config.toml
num_hidden_layers = 11
hidden_size = 128
num_attention_heads = 3
num_key_value_heads = 1
head_dim = 64
intermediate_size = 384
vocab_size = 2048
hidden_act = "geglu"
norm = "rmsnorm"
norm_place = "peri"
norm_eps = 1e-06
positions = "rope"
rope_theta = 10000.0
rope_fraction = 0.5
qk_norm = false
attn_scale = 0.125
bias = "none"
tie_word_embeddings = true
parallel_block = false
extras = ["capped logits"]
init = "uniform"
init_std_qkv = 0.0431
init_std_o = 0.00751
init_std_up = 0.0431
init_std_down = 0.00531
optimizer = "adam_variant"
learning_rate = 0.00184
lr_mult_up = 0.744
beta1 = 0.95
beta2 = 0.98
lr_head = 0.009
warmup_steps = 278
schedule = "cos"
final_lr_fraction = 0.03
batch_tokens = 16384
max_seq_len = 384
doc_mask = true
train_tokens = 186500000
max_steps = 11384
dataset = "wikipedia_en"
Each number is 128 + 24 x the weight over its row's rms, rounded and kept within 0 to 255. Layers, rows and columns count from 0. Numbers have three digits each. The size before them is the row's rms in percent of the matrix's.

# layer 5 attention query, 192x128, rms 0.0975, rows 0-24,64-88,128-152, columns 64-127
125:157121159147076107106130121119084130082114114142147131164125110152140094143110119134177142106157152135149185098138157128149154151140112131094134126072163130081112167135095186129158101124115105
119:123136151135142108109152088131127140129163144148140076127109124127152126147172120166096140160147092146095067137116126122109119105069144125157114116134118112159118130109135134112129169080134151
117:120117139130123167130096122127123109140136121128104184148125143114107105123082128112121111118130129109136164126146115100153167121214098150114152141130120139137078127175126146114156112152127109
143:130107138124109115133133120130092101138100137133124111135144131153134104163108116108171111124147147117135190082139159120131139145146120152075159137096158124126101158122117188152159087129090158
111:144152141142138087132147149109122130093141162146160149136129142169159157133167145142087133105138117121158087169120123174111133127115122110119117092146077137092156116114164078126088137138147121
130:139100146149101134135100137148156122143136088135108152175138133105102135101099095094165122140128141130137166125137100106135141116203088175126161133123145122163094133149103148146179119136110111
125:126080125131153105148104090168191099116123118115095154177106137092113146122086103063149098131129155109122125103131099118152117118146136155110158119111121139152102102147116144148148127145104143
112:131105148124092101118111112120127124124110143136154146136111143187107103139102122097144102122152147110144169074128138107146146140164113157105139131102168134112054148154126194121148120140131124
101:143179136114120162110157143099096153156131140132141122054163134152119101116176172167094133091119122177119126137113142128127119156143141091157102117135135139111126116149151103116098112143160105
138:107153133110128115119137143071102132116129145126113082077111132127135123149146117175129120144118129142134097173118134127112137157118134105126097132130115117116178153085134082153071134099159121
086:124162109134192155147141148123111141146136107106147142126146120118114135110156152164115162132130092163095097147147165159094123114097129097137109143139144137115130108152154099143142128109132108
149:102101148136140162166070107167164114150135085111139164126134117087131153104108131121168153128131139110108160112122100136115095074114131155126122125145120126143087110164121145132152115148089129
102:118085158146134134140067095165155088131109102129110152175119115110120160089108107102172131118148154084128161125143097135140100123113136150144135120125132104161085122162125174106145139141104121
112:151094129130095145118111107184171113127130114108119154154118125122110119099108101059119151129137155097134162087141134116150101101133107174160148100122148108140099091168099162132163128109121140
100:100119128081187138119106161136117128096178145113109130196131120141153136100104115132146117134152105143135094122140136155082125081078154133140123142137140172125122140124129164120127134131117137
118:120101104162157201141122089178171145146180112118129114147147119072102148124114145067162154141134141125113107070142129104130117110114101150132151129148152155136116112113126114127194098134108127
179:115068147142141148124098099164127079143140084128117138167105108084139136126116125109159146157124147108142134100128099143132098124109130176145125132122137136158081110158120156115165102155073107
085:138154118104111133108167132100113166131115131127119121081150150162099096128139139112082119092113123170123115167127169142123158128148141114156117115105121111114191142099153063121107131087187134
064:107101097095116119137127110103117113083096135120153151138162143145112164127105111132095169128145120108130146123168166136118063091126123089160112130117146122151112141130105130152114146068129096
069:122147161093090100120157176104110085106146151155134136130100152169127150157156145115145140129148119136121115145131100195131123142124138117094077153166117138110135126135135158127108141145149157
082:145138087124127161106122167136140138100137148126138124160127119137064098119134116113128097116147100166135132146140156137131123094124109100111112125121149094125133160124136125145136111138141165
074:132114129158129147123130080145126116134127119100144136140136124083157129148117120118178141116108120108099162087141108126122123137142135186131145104134110148144115194153124164092141139121121139
069:114124159126070133136082130113126126116101128140139121127096070100106135157097120160132136144115120127142125149112093117155177123171140090087124121126102126153110174108104157138099178118112152
073:103098149139149090134115061150140135140123108125089167129121114127106148099139165155093139153111146119126106117090113162123116170107144141144132107106103138124074116144141122095113175141136124
063:155138132098145130141170146139121117150148110155134132160124133170119106123143163120097122115102094147100134097159151104116096116117127197189109121104123142151143117163169157143129097140075137
060:115108132112081122151114124100126160106133088122103153151175114159146100117109106124176093140146163140154110100081100110136119137088147193084120119116174144091147142117148152118163097153096136
041:133156100129094121121135131134086109132084160162128138146113145146156115145120149104051098144119117109139078160087134151101113134080133123153129136129093120142112144115135161086076128111162147
039:133145144137211112151157095136132117139156081111150156112112133131144148130114111160130137092132132156132138142169127099149130094162141100123136156139149121107142105117127082138149069135109114
057:120115139113088133151104108100111147119150073118120104160155122147141106124119093122157110162140171108132148095089095106127129121107155172100111139118178149092152128133130173116137095160099149
046:155130114148094091102135168107100170150128121102148125142133124157107105135132107110095095123118138167159127109095065172158146167087136098133130082091123137083126125104107132151141161126158129
047:156114150146087114127089132079113164157142111104148125144157136117113094107136079102117127133124153147117154107111088117144122153131147126074146106132152135125132116095139129137152127186099135
063:142110124142089112136141096107126164149162085120121089099115113128145105125128085107139098139124137117162134088142039094157150157122156142122153116097157143070134144134138123129125138150094132
058:145168119139119140127136136070106163155109122118131116160137121187104105104133126145099086157134156135133096141124090105132164147106138157116086130124145123112111109079157143095111125160139136
074:136166114111159163111119153141127105119089168114151168138145136116107151137108174150108162127136121142099104147126175122102117100177114118138095146148112106186096113150109125135121123121157121
057:094074151106180105103107129186166083079140127134136135144118130107137163138112126127152145117125128103115146150129195162093095110139116155160143114131097132166123112146110129148154140103124123
074:123144136128155194124112134143164107105118138124169162146131134091116161123105143152139184139152137123110149155147173098119117068143101115126098144141115116170100105165109128127132130109140098
055:099097166119147112132114095143124082101147083119144138125130141099157147120113116134179154117116113106125144093142129122132117117150124184137170100122126172110144120161140146132147139149078119
059:095062147138123113132117111161132089137131104132126118111113114110151131119131114108157139134136142107132133098141073180147123148134137172129155081140118165096106118140140151107139124144068131
065:140120115133065082137146115121096170148133109155103076079112131135121095134151110125115085125107118123157123101134080148149127151102132126130155115121136118090155147073127104136115135144137139
076:091111139147144069135128101105105099144121115116125096138100149159135108134113127149144127128109128117111099148090114188090115147118152131118156109092121160099144175113129136150129110154110183
081:119110138175119166137116110178143122141146131132125113141126107083152141142132115105119165154179162073139156135148122088155142104151090182103124163162137118123121147116110132109155160137105106
055:129118146150128090132120106115071131132148091127126109113133146136135133116133114129139098156111103114141135096173066167126133150106145149137137116108096151089139127116121141124131106172092136
072:147175116099102093110150139115112169108128135129112108080146166166112120137140101121109082122108105145143123134139165112119140140110112098127133125129138116112177136091136079131094137113188131
090:134163131075143097145152117090139140135111138108156107135173139139129157160119155113122079151121102130144120133130152130115113121153150118116090159123125154116121133095106095144076072100163163
101:126148145136095056164155111127123121119110083123119160157140143162146105103150124101161065104111108117135109105144127139105115111115134096111136131106127150118105173165165165138102117121131210
122:158117114136172102140098123118095109142168132130163123171142135103098136117154149142120055134089121107090121111131133126155098147146133104101099116096133137120133102122110116118115095138115147
113:156116127121150148104101139144123111144138104135145145096157159121161109137122146104113094139144138120132171151157139112153138094124126116071126141117138063129119129161180106097141136097142118
119:138112113143087118145125132158141118148113112157131136120158153102116127147111157103162133099088112126119151135140136111156123130141160128096078102115098066158120173184147192106142137091101153
130:140138104125090097193133110130125146152124130162122139109149131109134145147125104130128115117092117123120098118121142164132102156132105133120144107152164139113140098076102108084112110134150082
139:121149127145171117191148102174128108126124129111138104121138118119085143082160125124127107135144115112132141123140204113107099180140104099150132185123097154120138120164106140150130139151105153
039:128146143149172161130141110133107102157094144135146162120092112123115120152140170149148110109103140109106132146156095123116157155081130096148106132142079173144136111139119146142110165092168126
042:120096142135130153125156118135124134089168136124097112136137082114122123137083116147128153125145163135174136139153148063176144129117135205110097162148139119143114192089088149107129134145099132
035:121137130125136162115096104114135090193127101149184183104137161101147162164128115111109115134114135121080171137105089138085103108104177110135136119097130138121103104176121134143145116117126158
041:132103149094153187122135126164122109122105147157132162114110129139154137125139123092148122095111115135126126140117178136156130153117114095128111126125062145176140149133121135116142172112128122
037:115132147165105125125129146097099076139126116115143109116109118145124093169089136168167135174114115166131138188144117144150181135126141084142105156105144135099116101125115142094117118124124130
039:131144142120137132118133135102136107116142131160100168156133068143088145143107105189141150112120144143124108146153187125158106144115105105122091168129144146102157198121135146123105130086125150
043:103123153145095106115146133133127091164060137139135105114107114150107125148130146138164128071103110131110149119132121145095141144088107097121113126074059142090143128162136088162135138131147147
056:114139148114155138107140127116104115114140148132132132170130091119123115142112163155165136150144133109141152170162177111115153153094095117101089171137123142120133200111096161103098184113133142
052:136183142118182139129144158090099130103165131133151139120164120135132130130139150141095144174146125121131107122135167112135151102138119161078105144161160153150115147062130134067109116122115105
048:163108118126097130143102147122117128137120106130085129116129146141157115100155088078086121148120106155143108115112100157121112118130132102170202097123168120144125041102154118121149077149108109
057:133165132146162168112132139098122160100174153157127149122141147129133126119120129149083158177149116101131085102086142094125139125175142184116120136133158143128134121119175094089123125122111104
051:166079127085117113157118127139132086143096108130117139091127179176157125103150093089076119104092144142103132100112108170110085127137131088172162057088128140110114073140159120145140098147141128
055:155064118110110114143110090129125068158077105099118125138093127143150130111148068116123118103108139129124147133145068184119115150107131095169171067089117105118130100158127128158153137161124135
055:117091142102070114136132112155135114107092098101092094141114125122138118130112132110183108091119132125145117141143084140146120178068118114139129124117094118119161146147094143167112181105150152
063:118124147122117069154142142143076113120091177157129090114126136185147112152121158121128100102099093145117123164105134169080103114116098128164140133113120107142158124079119100133099110156132131
063:110164150162175137128147155139122156096173163103134110120121156139139107145119125122098172127154129086128096177119118145121144147159156170094123192132115132138183097118114091107084156093179119
078:138106144124115125128120119145130097134119093151140126176116127144112133097135112107158110100114130120135133121171105131135101153086125100143113074100074105128114128180143163170147159146119131
055:137144142137159118129141145149156140117183142129150137139145109142109116140149108104120130129124118105151130109155173064165092147127085152114082139124134133166140146146118166103083148061147112
079:149167113110141107102132156109119136111097139132160120132157138122089134115127107106078086167124125148118141109141176117159111163124116157108082164155145150110102137112095107140107109110152130
079:106153108131094091174150169106124130146053116142115137119128141181146115123137124118160087117116123125147171153134142134110110125096081090111188127134143166096083180145120132145125137144147156
095:169142128120166091165109147144091108160147166115150127182135145135111132120162139149126070113114111099102125113128145121164075166164146101089084145106144140119152123122107091111116128123122124
101:168095159139170109091102118146117099145148096141166123161150133098143134136125110112137122147119147124138158112134095104168104102111161156107132125109131113166119156155175131106138156102115141
087:139125098156106094132123163132158114158157116152140136111165172105135115171116152106156117117110095103114139136138102142115123141153156126060052126111130105159176148143164165096133124089132166
093:146131112128096147189112090126142118178151124149097169124150136101119150144127120124121116102099138131132095084139104129153095158110109146119113125153161159151115109129115141116128108154164108
113:127149121152164130179142103151128097115155128096151114130152129124075138100156127132106099119132116117148127102140188113110113157172114095157122163122104153132143110169133132151147126145108152
# layer 5 attention key, 64x128, rms 0.0954, rows 0-24, columns 64-127
038:156139129153188130138149127165151120191111137169158117120119123104144132117132134127130128118127126135105070138139147136139117127169133065179117103121096114132121134147125113112135153088146125
041:130107136144129122172140119177151104153143101136173166121116132145113143118148152136191137101138131119121163120177116147192129136196129052152110075134136112128139111158100107147156103140116132
036:113133137097123148073127134115119157100094165127095100130157131141100126109116129140103115142128088141120098146118163100100117136079122134106128125125122170146118155073126147087095177098181135
041:147123129148143104157143157168156127165144141130180145120098096109120121098136146134155148118117107121116079140164117161195153150160094059151101073141083126128120134142108105123131146133165126
041:126147122105155145125132127107154146148098123151100143123108149140149130122145170076103117113157138112137147099158126131084090090136150195143178147118137118142128106146170167101129104152102119
036:159112108132157094143153119173130112150127134138146149150104109144164156098117141095133084110113151113133109151171121171158140152118114104112139080141096132080105144165116150131144110131146093
038:120113113133150102146116135132126089155102132147185170163146130119133143101161139173149115088092110105110132096092126162127109154135137057156122107140137138130102116166137112159201123155141129
037:157090120125114101158119114143156102152136132120143153131136086118154155120110093082137152108111144124117133121109094128175102124151112102115142091133147106149126125165140124155153144141107129
041:120124154139126133097145138136123163096149138132073095116127125116123123173092115101124169158164113156141117152112094088112175122144127164089107153111147120127158135114138114129103165099110129
041:099177154135170143110142120133094142104138112116092117119110185136139094138145140153122110128125124128127117135135136130102142122095142126156139140115093133103113120097150141077080100120166119
045:105155150161108155104143137100075159108140120115105082153141129127113100149103115149133160137153099141133101152150126150079169132135135115158094160128127122130150157079142083108108134094119161
054:128090135098148147156101122138141103105137102131162141110124110105127153100136116177128139160113149111108123103117132119144133133156128085213112097102115107134113121139132084149134117140130114
054:129101132121144143155115117129128098109114108121182173120130137115123155070152126151141109132091127122117149082118138126159096143156145099180153076127111146124094145152136120127157111143113119
036:154116099102131082133118147126147097171119113122162154120146083136119162138114106110121133119129131129132156110113148092141118113112116145097130104128157150155098103177094181173140161130119106
063:106162095115126122149129136103139143161118102130209168097154142121140125123144129146140117122084137155117131091112114169135129117154126076098124102108121142111153076140130106159117111164136114
059:130121134127132157130119146092121153099140109111126112131138093092112135143093108170144157152135136129121132151092137089089161106154114099116091156108136112135166096081063087150124144118099142
053:129057115112140123177120148148129092143127130099160147080181094131144167113132117151121116134084150128127137119122126119154115099114117091139090107151119148122080125128109142160140149115096110
086:150159113125125117099141151120134136156111169131092089154116131192148108142104123100109120102181132125145116175136164099100144151073114140096118163150135093139128114126099142128090130114140132
070:145131099162154121144128117136138105144176102116132112149153111108130140127091105099079163155125169079112124115161103107164127129141103125158133135156132118128152122129112103118153117122101113
086:154116104161112107137112121109121065125130129137086174115128115132140125142136144083079108152097123090101120106145098115130133145122136088131154113127114131145148123173128151152167097152117112
105:127132156141145084140106102116150174174139080138145117150129098115124122117158126118155162091119134101129131107170115137151110133194124085115115139142178140125194109161151136142118087168122133
110:114116104164169121136183098131142092108134065127141137153121144118105136110085137108128141100114096140123120122145125126121176115134115095120115145125123114138128105100141120126103135115118130
103:184113128116172147145171132129110068137137121093123121108150096097106138115083136156132087156073114130116124127146119145115134115124146098109134133093072156144152132108140146088174147109108135
106:111123122141117093138163139134119187127141117124140137125147108167134136136146138121135142109096079109126160107157132089156089119124121145147076140119176154150108115147167131162157099116123162
124:138138149145115121131131121118150099126136150117123087144170150123135107116158180095093129096109118105120128104134146106141128164119119102075147115132130155131140117140097155090109100136107092